Part of a small language model's weights.
Training: 137M tokens, 4181 steps.
Each number is 200 + 40 x the weight over its row's rms, rounded and kept within 0 to 999. Layers, rows and columns count from 0. The size before them is the row's rms in percent of the matrix's.

# q: layer 6 attention query, 128x128, rms 0.0475, rows 0-8,64-71, columns 0-127
# k: layer 6 attention key, 64x128, rms 0.0474, rows 0-7, columns 0-127
q0,076,197,173,187,140,214,221,193,201,195,209,207,194,197,223,263,145,224,139,197,167,168,215,251,272,208,137,272,300,246,169,225,210,166,271,271,203,255,152,201,180,175,204,206,214,183,232,259,218,233,230,153,201,125,235,194,247,232,236,226,137,160,229,186,181,164,155,172,156,219,194,150,200,157,194,253,175,285,199,113,213,282,230,222,221,221,258,137,227,160,233,255,199,229,235,233,128,227,205,217,208,201,178,160,155,221,155,165,142,233,265,129,232,226,204,176,198,276,215,187,221,218,181,170,241,241,105,179,246
q64,028,229,239,150,248,213,256,209,172,237,200,160,197,175,149,177,219,187,174,208,218,194,162,255,271,251,226,219,204,108,214,266,199,243,195,253,258,174,211,215,160,193,231,151,260,206,137,213,224,236,211,170,182,202,183,217,297,213,114,205,296,234,244,169,160,176,183,240,146,205,172,195,177,144,270,252,273,157,198,261,233,203,223,184,189,110,198,179,150,213,207,125,134,201,201,158,210,260,211,238,212,219,181,136,186,231,248,214,171,238,222,236,147,179,227,162,197,112,188,197,193,287,236,166,222,210,150,167,254
k0,036,151,125,230,198,157,173,198,148,198,156,255,290,222,205,222,232,194,229,222,219,226,120,259,145,168,185,211,122,234,127,205,145,231,128,124,146,210,195,102,195,223,180,164,163,155,95,203,158,184,189,150,153,159,161,263,179,181,258,232,172,219,231,242,203,203,173,224,244,203,194,201,176,179,165,153,146,157,191,244,208,200,203,195,259,199,194,223,235,190,279,172,215,136,199,151,124,137,220,196,197,250,231,190,191,221,141,220,263,177,194,219,222,219,165,238,172,138,149,238,161,164,156,253,194,166,227,198,170
q1,079,218,253,199,267,257,184,190,158,169,218,203,114,173,152,214,144,265,165,206,64,219,201,140,239,220,165,158,189,226,160,152,192,195,267,212,202,242,156,205,164,152,141,109,170,139,159,217,176,210,165,219,203,180,249,260,144,231,228,181,185,177,198,251,175,150,198,130,148,189,205,198,199,207,164,170,262,236,295,230,210,245,141,185,213,223,159,248,129,200,206,215,189,211,214,198,263,284,172,219,189,225,182,210,176,226,228,185,166,190,194,186,134,158,229,149,170,280,133,165,197,214,139,162,173,181,207,199,171
q65,038,214,132,153,202,266,209,174,149,225,192,167,175,198,188,243,202,185,179,226,136,159,157,223,148,209,209,216,147,265,81,231,194,240,165,160,154,188,157,146,250,147,195,192,252,158,174,167,173,196,194,124,179,223,202,209,181,141,236,225,148,195,182,158,115,206,191,213,149,297,201,163,191,188,226,176,275,215,224,217,202,242,188,189,222,285,191,201,175,190,180,184,163,177,163,154,174,211,204,161,196,193,237,175,252,190,160,219,201,129,117,151,167,170,243,101,190,229,193,175,171,100,187,308,192,166,175,197,224
k1,036,148,220,282,233,156,256,216,239,168,201,173,274,224,237,169,164,159,232,188,293,202,249,159,161,164,223,153,177,153,224,190,187,157,171,164,175,207,225,179,85,146,223,233,165,271,186,233,213,159,211,224,195,237,193,200,197,164,201,253,209,195,190,220,170,215,178,254,241,114,193,220,199,207,259,246,100,235,150,150,204,160,258,149,222,124,182,201,217,231,194,101,210,160,245,173,174,109,226,201,217,174,287,224,193,259,208,231,186,216,248,241,246,199,167,255,220,195,195,204,202,230,261,175,214,192,261,180,244
q2,077,197,264,184,220,222,198,127,247,160,212,204,143,240,149,253,168,235,190,209,172,177,190,181,216,187,182,178,208,260,210,211,163,210,228,194,224,239,218,267,221,161,161,151,245,131,242,205,170,174,229,244,177,226,247,228,205,141,202,222,209,160,246,245,146,202,238,228,213,273,160,224,193,159,214,205,187,144,268,208,235,304,195,105,279,223,206,240,244,229,202,120,199,110,205,121,145,234,136,216,211,119,229,218,155,210,180,147,199,145,156,176,205,182,211,212,232,182,215,236,122,239,180,229,259,282,166,240,214
q66,030,183,240,180,222,220,175,199,147,169,214,171,229,128,174,138,147,178,243,281,185,253,215,273,180,192,253,232,125,177,190,204,233,291,232,176,215,255,281,202,252,141,162,179,244,219,200,153,216,188,203,174,240,206,216,197,161,76,174,221,196,244,149,146,146,225,200,137,183,245,158,178,187,211,140,147,207,266,205,228,216,164,261,141,214,176,226,214,152,181,183,163,224,186,194,119,211,163,133,163,260,197,178,157,229,234,197,265,193,177,200,211,230,167,154,148,184,193,267,195,192,207,171,255,222,205,170,205,299
k2,040,191,152,184,221,194,168,205,178,218,142,208,271,253,153,174,233,176,193,191,240,185,207,165,204,170,219,167,196,119,144,161,143,158,158,204,158,153,170,137,220,202,224,235,215,250,275,213,180,265,220,185,238,205,211,165,219,270,190,73,122,118,207,196,171,236,229,227,205,229,218,152,223,208,241,231,241,168,227,153,118,93,167,239,161,253,187,158,133,126,207,208,159,257,180,256,232,190,208,252,196,158,191,231,175,209,185,196,181,182,137,203,187,174,200,164,220,227,171,176,299,175,202,189,149,190,204,199,122
q3,087,180,117,238,216,158,214,138,199,246,200,162,251,186,163,187,262,144,173,225,249,224,188,240,147,184,258,201,161,180,235,282,234,262,84,166,204,180,166,196,206,198,214,166,230,210,199,196,188,146,159,178,153,211,225,198,200,172,184,192,254,290,159,201,277,221,250,231,131,187,263,207,225,253,165,153,179,194,192,286,197,162,204,231,208,262,191,248,183,146,131,229,256,173,206,152,241,147,217,165,253,177,272,185,221,188,208,211,260,200,128,218,275,183,221,174,149,169,229,185,192,126,203,261,157,191,170,206,165
q67,035,204,256,201,267,303,220,120,230,175,195,182,237,232,187,219,223,208,200,182,156,222,240,222,182,239,183,181,190,173,170,241,235,102,239,192,244,225,230,187,312,277,255,320,223,234,144,197,169,196,215,171,216,194,211,163,176,212,205,217,188,205,247,246,204,169,183,202,196,236,223,200,294,250,182,181,258,144,222,256,178,197,196,251,222,232,183,214,137,189,169,243,228,208,171,210,185,205,199,160,182,244,163,170,195,136,170,204,316,247,225,198,227,192,193,182,194,244,275,145,203,147,189,321,188,193,190,199,230
k3,034,186,244,141,192,118,126,188,205,179,180,243,148,197,184,238,193,257,215,178,215,169,203,225,199,164,145,187,260,183,111,189,166,177,186,213,98,208,177,196,110,145,214,210,136,258,169,277,201,220,194,211,189,89,170,230,168,283,176,171,124,152,174,183,188,175,194,213,206,156,194,189,198,187,183,168,165,189,190,193,153,189,197,143,115,173,218,186,208,152,195,180,139,291,189,231,121,175,177,220,156,158,160,129,173,213,145,169,161,182,184,154,144,173,223,244,213,216,185,160,214,174,202,132,140,154,200,222,160
q4,076,210,132,177,219,220,215,233,240,197,212,146,158,243,154,218,253,134,152,198,215,208,197,183,170,177,238,226,180,150,200,204,186,285,155,264,163,227,228,269,245,192,280,265,243,228,263,235,231,258,262,220,135,280,249,235,173,219,233,184,266,211,160,100,206,235,210,173,193,170,277,187,241,196,263,194,202,236,170,171,164,210,241,155,221,209,195,267,186,193,238,250,206,227,187,212,210,157,127,233,216,252,196,238,236,250,219,295,288,161,249,198,239,228,207,218,196,198,215,261,151,160,218,217,155,236,188,222,163
q68,035,223,142,246,169,181,230,182,266,148,203,225,241,257,214,299,275,232,155,161,246,208,175,147,257,187,153,233,232,225,264,137,182,197,202,294,200,164,222,207,211,138,249,237,183,261,235,230,236,207,260,271,137,231,190,179,282,294,218,223,246,194,175,236,203,202,182,242,277,185,264,225,250,165,196,236,176,183,279,203,238,217,200,165,186,237,225,238,262,226,175,205,198,199,197,212,180,186,219,215,207,210,238,184,200,262,233,215,141,181,205,247,169,236,187,204,139,195,269,243,254,221,200,159,170,256,159,238,136
k4,042,182,250,218,218,196,233,223,179,237,201,183,188,149,222,165,131,241,273,241,182,207,176,237,198,255,150,213,213,257,179,237,294,201,248,198,221,205,241,272,188,227,174,188,152,166,122,171,205,124,151,194,214,198,244,234,170,150,194,288,243,277,238,250,271,217,214,214,206,251,135,208,199,214,214,232,193,190,187,223,296,257,186,264,266,212,218,190,230,249,276,185,219,199,199,168,230,209,293,163,173,183,155,153,203,177,173,242,222,277,196,182,247,198,215,197,162,161,201,207,97,243,215,242,200,269,199,150,226
q5,090,251,214,290,181,243,180,239,217,199,161,240,253,230,300,192,243,213,182,210,213,224,231,133,189,183,124,209,221,185,218,200,223,214,217,196,212,195,177,198,251,182,207,181,222,220,280,150,174,224,216,221,287,186,202,196,204,184,176,177,184,91,164,235,222,201,168,205,273,220,254,151,140,139,148,238,193,202,111,112,154,221,234,179,135,190,243,185,205,167,203,223,178,220,131,230,177,184,233,239,191,233,231,217,147,134,263,235,122,107,217,206,163,229,151,242,152,205,260,167,247,222,173,152,253,223,195,169,175
q69,041,207,192,252,171,170,188,230,222,125,164,178,203,222,253,240,237,143,191,209,269,198,145,207,189,203,157,259,246,166,251,227,235,235,224,295,214,288,135,194,115,160,167,239,180,192,252,191,225,204,226,305,212,178,218,217,232,184,203,164,220,297,159,201,215,228,186,204,253,198,244,191,160,224,176,235,195,212,174,166,180,164,198,210,177,60,200,142,222,210,228,208,189,259,161,185,207,184,236,207,210,194,236,192,194,228,238,196,120,166,254,210,168,238,259,215,223,198,161,187,281,291,213,143,260,232,213,184,142
k5,039,146,187,239,220,270,279,209,224,231,212,207,175,207,243,203,151,216,240,224,221,191,209,258,200,229,171,207,171,209,223,239,230,202,195,148,207,187,267,201,230,227,213,185,209,179,207,190,179,150,153,154,194,258,194,175,142,210,290,288,230,198,180,217,238,122,184,272,179,239,195,148,241,215,237,180,202,233,212,238,234,235,220,246,282,307,235,221,226,201,230,193,230,154,309,244,259,223,234,205,221,191,220,259,259,248,194,197,242,197,188,232,282,188,244,170,224,222,135,215,184,171,234,285,169,248,301,216,259
q6,076,177,219,200,191,152,237,177,197,227,168,237,207,214,240,218,233,222,186,212,148,201,140,206,132,229,175,166,289,255,201,228,215,145,190,125,153,179,173,147,214,254,175,186,158,240,186,195,144,170,262,182,164,239,184,184,238,258,231,304,248,202,206,165,213,171,158,277,172,209,192,274,118,208,155,210,198,250,192,277,260,179,154,242,147,162,269,122,177,179,212,198,211,222,197,215,269,252,196,167,246,168,208,278,222,220,277,200,232,249,210,228,259,132,274,161,203,155,273,217,204,168,229,218,225,205,228,194,204
q70,046,178,233,149,207,262,176,146,144,194,256,194,189,201,133,181,114,156,228,154,111,167,183,193,186,185,205,150,160,230,133,173,184,196,177,164,172,177,195,186,217,233,225,224,202,172,205,162,150,194,191,120,189,225,188,191,162,137,183,199,147,89,175,198,134,166,229,136,106,151,140,172,225,133,173,169,176,135,209,217,176,163,173,173,202,221,181,180,155,187,181,117,222,152,221,179,251,256,135,206,183,177,175,202,182,139,161,179,269,170,151,168,149,157,152,161,192,160,146,130,142,180,194,185,228,184,180,151,239
k6,046,196,136,188,210,146,158,208,224,150,117,185,215,233,197,170,249,165,94,218,208,216,210,194,186,133,188,154,173,240,313,206,188,244,147,227,235,182,178,163,107,149,152,185,195,218,99,193,230,163,209,185,121,189,196,123,230,169,253,174,287,251,209,189,260,179,206,210,227,166,175,209,160,193,308,235,185,215,170,183,232,232,202,141,220,213,179,198,163,210,219,145,182,268,154,143,183,158,193,183,219,204,220,193,168,160,197,165,256,209,242,220,254,204,167,204,201,180,247,259,126,203,232,203,251,240,147,183,174
q7,092,195,224,270,212,205,191,254,226,140,176,235,172,140,224,172,221,203,181,198,155,204,255,168,256,208,133,224,196,201,201,191,289,201,250,234,217,247,135,136,114,151,202,203,174,167,222,149,176,215,225,277,262,263,164,233,186,168,131,198,156,173,164,242,147,130,135,126,240,208,189,205,208,227,239,217,265,276,148,202,211,203,204,147,173,200,201,194,198,157,205,217,159,264,193,153,271,209,187,213,110,211,198,213,240,214,171,284,88,247,206,209,156,234,146,223,251,177,195,212,179,211,220,147,164,219,222,201,196
q71,036,188,140,193,195,194,242,154,238,220,225,177,242,194,179,194,181,194,117,127,187,184,189,120,273,192,156,187,194,227,163,126,185,151,186,215,144,169,162,192,207,229,186,215,189,174,181,114,104,155,254,156,172,235,161,132,213,165,185,243,192,157,173,191,142,147,192,206,181,276,254,203,187,189,241,202,196,156,180,213,216,195,206,141,222,236,197,231,225,213,191,87,217,174,200,145,114,222,163,240,177,163,146,176,139,94,140,150,153,194,131,191,240,195,193,185,214,199,221,204,149,155,239,284,173,210,151,198,176
k7,041,197,244,175,209,193,159,192,105,235,198,128,203,188,242,158,179,210,196,173,153,196,166,211,201,182,248,205,218,183,220,189,163,146,159,180,195,184,157,239,254,241,159,233,196,173,194,216,150,229,157,233,145,213,266,239,184,220,157,218,253,254,187,170,210,258,179,204,177,211,64,238,191,249,95,223,171,213,233,204,233,211,101,258,169,158,249,202,157,181,158,199,207,162,163,121,234,216,222,210,181,292,258,238,198,244,191,180,285,223,229,157,150,228,224,176,201,216,224,254,129,253,193,166,251,134,163,159,193
q8,096,219,179,195,202,185,253,136,224,245,191,123,198,192,199,258,175,161,273,130,233,115,112,209,175,236,236,189,227,214,183,244,245,92,178,197,205,141,278,207,176,304,193,237,209,183,159,167,132,153,182,152,152,218,213,192,208,186,212,266,190,188,185,142,173,247,181,215,159,152,210,261,189,231,132,183,166,220,237,280,242,154,177,284,194,200,234,170,215,203,208,169,216,201,295,213,224,222,229,180,236,232,228,217,206,222,188,160,289,245,162,181,203,154,201,153,218,169,173,173,213,151,233,257,181,232,162,223,234